{
  "vocab_size": 3573,
  "hidden_act": "swiglu",
  "positions": "rope",
  "rope_fraction": 0.25,
  "qk_norm": false,
  "attn_scale": 0.125,
  "bias": "none",
  "init_std_up": 0.0253,
  "decay_fraction": 0.31,
  "batch_tokens": 16384,
  "max_seq_len": 256,
  "train_tokens": 103400000
}
Each number is 128 + 32 x the weight over its row's rms, rounded and kept within 0 to 255. Layers, rows and columns count from 0. The size above them is the row's rms in percent of the matrix's.

# layer 12 MLP up, 384x160, rms 0.0979, rows 5-11, columns 0-159
size [ 97  93 108 101  94 106  97]
[[142 148  96 104  78 140 132 143 177  71 112 127 162 100 179  97 118  91  67 179  63 118 118 116 131 121 131  97 139 142 105 125 114 107 187 204 119 193 151 152 159 164 140 133  84 107 118  76 102 144 163 130 150 130 109  79  80 105 137 120 164 103 106 174 125 156 145 164 123  96 115 168 136 161  46 122 173 125 113 147 163  38 179 134 150 133 157 102 137 153 199 179 134 104  98 172 139 129 114 113 108 160 138 168 182 172 154  70 140  97 118 115 130 133 110 131  98 126 140 137 118 126 138 158  82 144 139 114 135 177 123 180 143 172 102 172 200  90  78 134  84 112 131 151 153  79 199 159 176 137 146 161 144 110 107 129 115 130 149 142]
 [170 129 164 114 167 121  99  88 142 144 122 114 135 112  18 169  99 140 135 101  63  97 177 138 105 120 136  98 145  72 123 109 139  97 116 114 135 145  73 115 139 116 185 158 140 124 132  98  73 173 118 137 151 118 170 201 154 128 137 151 108 107 128 143  48 153 162  72 164 117 155  99 138  73 127 150 116 148 137 156 145 126 130 157 156 104 136 149 105  78 107  93 126 136 158 144 108 102 116  76 125 128 154 151 115  88 183 126 100 164 131 164 134 135 196 108  90  88 100  96 112 129 158 109  86 119 180 164 101 125 152 173   0 109 105 129 131 135 153 161 138  72 148 148 123 100 119 130 134 172 126 113 124 100 140 156 130  86 122 148]
 [157 130 120 103 177 119  97 119 153 103 131 125  91 108 142 107 116 114 130 154 175 152 101 147 122  78  61 161  94 171 134 167 176 176 203  74 145  78 151 136 138 121  91 158 116 156 117 102 147 169 183  98 177 159  68  54 118  61 155  88 110 131 119 178 159 129 117 140 139  82 112 130 116 129 149 157 100 166 159  86 112 108  76 116 120 174 177 171 165 128 117 145 153 121 118  45 100 135 138 194  92 118 108 101 120 155 108 134  97 100 116 129 125 132 113 153  93 150 134 110  89 144  96 131  47 154 105 115 183  80  52 156 102 163 170 145 150  90 109 143 130 135 131 146 118 120 146 136 134 101 223 140 166 145 109 121  77 113 117 143]
 [139 129 111 153 102 140  59 121 121 119 141 126 122  97 211 122 150 162 151 106 130  95 123  94 173 199  77 137 100 192 104 107  94 125  87 165 110 106  82 109 131  74 115 183 141 186 185 176 112 111 125 146 139 150  90  48 121 128  69 144 135 143 149 109 148 149 150 100 140 183 156 101  90 168  89 135  65 106 127 188 141 144 136 158 122 138 110 147 124 134 150 152 176 116 125 146  74  51 104  87 134  85 125 191 147 110  77 103 145 155 208 109 165 134 166 122 126 147 145  91 118 113 125 156 155 123 118 136 154 163 158 137 168 113 118 124 106 145 207 124 113  89 150 125 177 132 194 135 204 117 113 151 156 131 155 119 117 120  99 130]
 [112 135 147 115 112  66  95  92 100 103 124 179 109 108 149 101 181 141  96  86  93  56 187 140 172 131 159 154 112 117 123  71 133 149 106 116 121 138 162 123  97  50  91 118  99 160  92 152 159 109 109 138 128  88  83  95 123 122 152 160 126 130 164 122 118 118 176  54 120 112 139  83 162 129 138 157 101  97 134 164  64 164 139 128 180 194 124 112 111 122 117 117 205 133 125 105 126 129 171  99 135 145 138 147 140 161 165 114 146 175 139 134 141 118 127  77 148 116 143 129 128 100 160  90 153  77  97 148  91 128 132 140  72 177 147 207 122  69  98 185  84  95 146 110 156 161  99 153 189 165 126 125 110 119 203  77  77  99 150 168]
 [158 162 118 141 196  96 112 159 117 116  72 119 122 145 148 127 113 118 106 145  57 133  84  84 162 121  92  59 110 116 131 182 179 157  91 175  73  99 159 130 118 161 118  72 187 122 174  64 153 111 161 166 117 100  89  75  76 179 159 150 127 165 106  70  99 131 148 137 115  70  88 143 170 100 162 127 147 169 130 146 140 143 106 152 105  97 152 134 106 114  89  97 141 173  97 189 170  99 120 127 102 115 103 129 168 180 117  86 155 141 161 120 126 160  79 120  91 168 113 141 156 133 146 164 127 131 134 116 111  82 111 128 126 130 137 131 124 123 152 181 136 116 129 128 129 134  72 162 200  88 138 178  44 111 167 116  68 137 137 172]
 [122 110  77 149 196 151 127 150  93 185 154 120 123  99 129 124  91 145 157 122  91  95  98 120  99 130 142 118 172 148  89 155 108 165 121  55 158 177 103 136 164  73 116 104  87 189  95 118 125 163  92  70 136 167 129 169 129 186 105 132  65 146 146 145  88 117 166 142 148  93 126 179 136 124  66 161 180 160 140 208 114 127  92  95 105 111  99 136  96 146 125 128 133  91 155 153 146 140 130 139  61 156 149  65 184 119 186  73 150  80  77 197  95 117 119 156 133 157 133 198 110 201 104 146 160 127 135 163 119 155  87 127 126 115 120 132 121 137 138 145 172 166 169 103 133 118 111 121 147 117 136  74 133 116 152  97  85 152 122  94]]
# layer 12 MLP down (transposed), 384x160, rms 0.0951, rows 5-11, columns 0-159
size [101  96 108 105  98 107 102]
[[ 84 141 150 141  95 116 136  97  50 158 232 130 125 142 144 149 103 155 193  98 116 200 123  93 124 174 169  99 153 151 138 111 176 158 151  37 145  48 138 111 162 104 145 198 137 156  98 133  78  68 118 104 128 148  83 100 142 140 130 168 107 165 143 148 162  62  56 120 126  89 204 101 131 170 116 148 101 135 131 143 124 140 101 105 122 120 132 143 124  88  83 137  90 141 132 137 170 142 134 107 181 108 157 125 101 162 117 165  99  97 129 128 122 119 123  91  79 149 111 142 133 128 176 145 147 133  68 123 124  84  89 117 151 112 115 125 133 161 155 115  60 111 148 144 111 101  86 128 174 144 126 138 121  90 192 114  93  94 108 112]
 [176 110 124 169  87 124  87 157 153 121  94 155 120 157 172  90 147 148 125 140 135 198 143  83 115 130  99 115 142  84 113 105  96 146 128 152 149 135 118 116 123 116  97  85 143 137 129 167 153 119 146  96 130 162 152 143  85 111 131 121 121 139  42 115 143 159 140 119 135 104 114 145 100 126 114 134  95 107 173 163 145 125 142  91 120 155 112 120 131 111 172 102 110  99 150 116 173 159 104 118 140 126  90 103 105 185 145 130 149  59  97 125  89 143   0 120 162 134 114 196 115  96  77 129 115 182 141 109 163 110 104 112 255 122  91 121 125 134  97 122 162 179 143 128 120 147 127 114 142 118  63 137 136 104  87 118  92 126 144 124]
 [159  65 194 140  75 121 120 126 132 108 156  98  97 184  64 140 103 146  99 155  87 161 160 165 172 123  98 177  60  82 140 138  96 218 147 102  89 114  98 116 143  93 115 136  83 162  91 128  90 158 222 111 147 135  90 101 112  94 102 117  60 121 131 147  91  94 155 129 146  83 167  76 152 104 151 140 104 110 101 120 120  98  77 159 109 103 129 187  71  96 117 126 120  99 151 109 138  79 104 102 124 117 134 149 139 194 154 123 191  90  99 165 156 139  86 143 133 137 124 109 125 169 111 106 167 100 125 135 115 104 117  97 188 169 134 106  80 101 117 131 115 113 158 145 134 158 201 141  99 119 102  80 136 132  88 143 153  96 121 103]
 [127 166 102  98 133 146 142  90 132 164 130 136 122 139  96 152  96 109  99 126 108  90 129 152 128  86  97 134 222 136 121 135 157  54 102 130 108 121 133 144 178 134 110 133 177 106 181 103  95 129  98  80 144  40 132  79 153  76 157  74 171 100 185 106 156 104 135 174  77 126  92 152 122 152 115  76 116 200  96 114 163 144 156 172 162 117 159 160 148 148 111 129 147 150 128 115 144 143 153 114 117 140 147  95 137 139 105 211 127 175 117 161  97 180  79 142 151 110 136 110 169  84 127 143 121 140 172 150  77 109  81 149 130 118 113 135  98 140  19 102  86 162  98 118 141 178 164 185 126 101 106 133  90 138 160 184 141 140 154 119]
 [146  87  35 145  95 123 168 163 143  96  95 170 160 204 118 123 118 102 124 156 138 139 127  92 113 168 110 119 140  98  94 127 112 155 138 102 141 141 143 147 124 144 172 119  85 124 146 153 107  88 112  94 145 127 100 101 127 158 159 131  95 154 190 137 103 170 118 125 126 202 154  89 129  59 139  42 117 131 120 211 191 151 131 170 153 110  88 168  90 154  60 184 166 140 140 112 144 111  98 152 160 165 109 128  98  85 123 116 172 116 109 148 130  55 125 142  95 130 143 115 115 154  75 164 103 109  84 184 109 143 114 121  47 159 120 159 137 155 156 169 157 162 158 124 159 169 134 104 151 167 188  98 108 157 139 130 164 116 140 162]
 [ 97  77 123 174 103 105 178  95 174 148 136 176  87 130 110 153 123  98 150 148 206 167 137  98  56  86 151 158 128 157 141 148 153 160  95 170 112 133 107 124  80 142  95 114 121 128 125 111  89 140  97 134 191 151 118 156 160 147 122 120 105  71  85  55 132 140 130 136 148  86 153 131 187 134 196 200 138 155 106 105 133 174 159 150  80  81 134 152 131 153 137 101 138 143 113 151  79 139 108 130 103  79 130 105 113 131  91 169 182 177 175 127 132 127 146 136 138  94 134 105  70  99 128 101  77 145 164 102 142 125  92 134  86 177  94 104 132 153 131 123 190 133 103  91 156 104  99 145  92 150  78 126 127  77  46 129  81 123 172  75]
 [121 150 158 170 132 138 174 109 111 105 103 115 169 183  86 157 135 191 142 102 136 191 152 203 170 136 106 138 174 189 151 131 141 142  91 139 120 141  82 130 158 148 106  65 178 116 153 143 155 110 146 100 144 169 134 116  98 104 140 228  91 130  63 107 155 153 146 176 118  99  82  75 166 177 112  73 117 155  70 125 188 180 137 172 136  59 126 109 133 119 114 105 130 133 130  95 113 120 123 105 156 123 135 175 104 139 122 112  73  94 145 101 120 157 148 134 127 179 220 128 146  69 100 152 109 161 132 146  70 107 152 128 134 138 169 136  79 124 167 115 136 124 137 170 115 156 167  88 174 148 123 153 121 123  99 131 138  85 121  92]]
# layer 12 MLP gate, 384x160, rms 0.095, rows 6-11, columns 0-159
size [ 94 101 104  93 103 104]
[[207  62 106 109 121 131 128 206 129 129 143 100 134 115  73  81 155  92 134  97 121 166 125 125 129 144 126 136 163  85  92  94 105 157 148 188 158 123 109 104 165 131 154 109 138  94  79 138 167 129 188  67 137 168 182 136  87 111 149 118 127 130  94 143 174 201  63 119 130  79 137 106 136 107 132 118 115 162 164 195 147  75 153 104 153  70 177 127 133 106 124 119 108  86 170 139 208 108 135 118 164 133  78 128 129 117 131 116 163 158 121  60 165 105  26 150 139 111 156 159 112 107 148 172  97 167 170 113 109  99 116 145 160 115 144 115 109 119 122 126 136 152  79  96 146  98 154 164 174 122 111 129 144 136 114 104 102  68 162 136]
 [129 127 136  96 131 187 114 140 124 143 192 125  73 142  88 104 133  99 109 145 166 148 169 131  93 138  98 154  95  81 119 146 115 188 141 122  67 130  98 124 122 117  94  91 148 166 167 133 102 165 203 120  74 133 100 140 104  93 153 127 159 149 177 115 165 157 104 114 159  90 153 107 148 114 125  97  92 111 108  94 116 124 124 154 129  86 196  89  82  65 129  90  93  91  98 145 110 135 112  74 103 139 162 143 135 144 123 112 148 150 131  91 112 147 142 146 105  92  96 149 114 233 173 211 150  73  51 114 107  75 168 158 117 143 102 133 108 159  61  49 152  93 146 129 131 140 120  94  62 122 141  97 116 117 107 155  95 108 117 136]
 [130  68 139 124 115 110 151 140 149 148 125 177 154 168  95  77  84 152  92 153 115 116 134 121 108 157 175 104 162 163 115 159 124 104 103 111 142 139  66 111  64  68 155 161 114 187 136 162 168  88 119 114 165 103 130 119 146 150 134 122 153 118 188 188 178 145 145 168 154 184  88 141 112 184  72 137  79 151  97  52 147 103 127 211 175  90 136 145  80 140 136  89  73 130 128 164 135 167 199 100 133 100 127 124 114 120 118  88 129 138 137 158  76 162 119  80  71  70 136 158 159 133 131 119 165 134 130  98 132 145 145 152 141 147 171 139 106 141 152 139 159  89 101 110 118 194 114 140 100 165 114 133 105 163 143  82 103 168  65 169]
 [152 103 142 145 146 119 107  91 119  86 100 170 140 138 167 122 165 170 136  80  89 143 148  72  92 129 167 121  80 117  66 112 151  83 113 128  50 149  97 104 128 106  87  94 123 119 190 129  64 140 108 162 143 165 175 203 116 119 143 114 179 148 162  60 153 129 132  59 152  76 132 145  82 124 102 136 158 147 134 124 104  67 169 120 114 161 125 138 158 103 173  68 122 128 135 160 166 155 115 148 126  95 169 148 104 117 152 138  89 184 112 131 124 144  94 105 188 151 146 122 179 120  94 121  93 142 135 115  72 149  77  93 106 158 148 127 112 139 102 150 143 144  92 184  81  93 207  74 139 134 153  80 155 149 157 150 115 107 143  69]
 [130 109  85 144 147 115  92 135 165 108 128  73 173 116 143  91 106 162  57 145  81 155 169 167  70 107 128 164 169 131 106 141 140 171 123 134  83 132 134  98 134 113 146 118 107 113 103 103 151 123 132 103 161 102  73 139 138 148 120  75 135 106 118 145  60 140 140 169 125  93 112 149 166 185 139  95 114 158 107 138 179 157  82 172 136 104 161 150 135 140 118 189 112 109 134 165 124 139 121 165 104  95  94 127 129 109  90 127 134 163 117 131 159 107  36 124  87 183 107 161 116  71 122 138 164 106 122 139  80  82  56 146 110 229 102 121 145  90 133 168 109 109 167 115 107 115 110 121 111 175  43 125  37  89 102 145 119 144  96 168]
 [153 177 157  71 121  84 140 127  75  72 170 116 123 142 104  89 147  98 124  68 127 129 106 132 135 189 115 142 150 156 140 164  91 213 103 154  87 173  93 103 124 164 100  86 143 140  65 130 145 136 109 136 128 133 161 118 102  71 187 107 121 155 117  65 162 165  99 166 136 165 129 106 130 111 182 188 166 131 171 174 134 125 125 125 106 166 111 114 125 111 164 162 154 147 139 145 133  92 120 123 120 127 142  89 154  62  80 148 132 110  94 164 145 131 130 152  63 117  44 126 126 151 125  68 118 123 183  90 122  83 100 144 154 130 138 126 102 135 126  82 213  96 139 150 106 147 131 158 105 127 107  57 123 114 112 178 128 137 208 109]]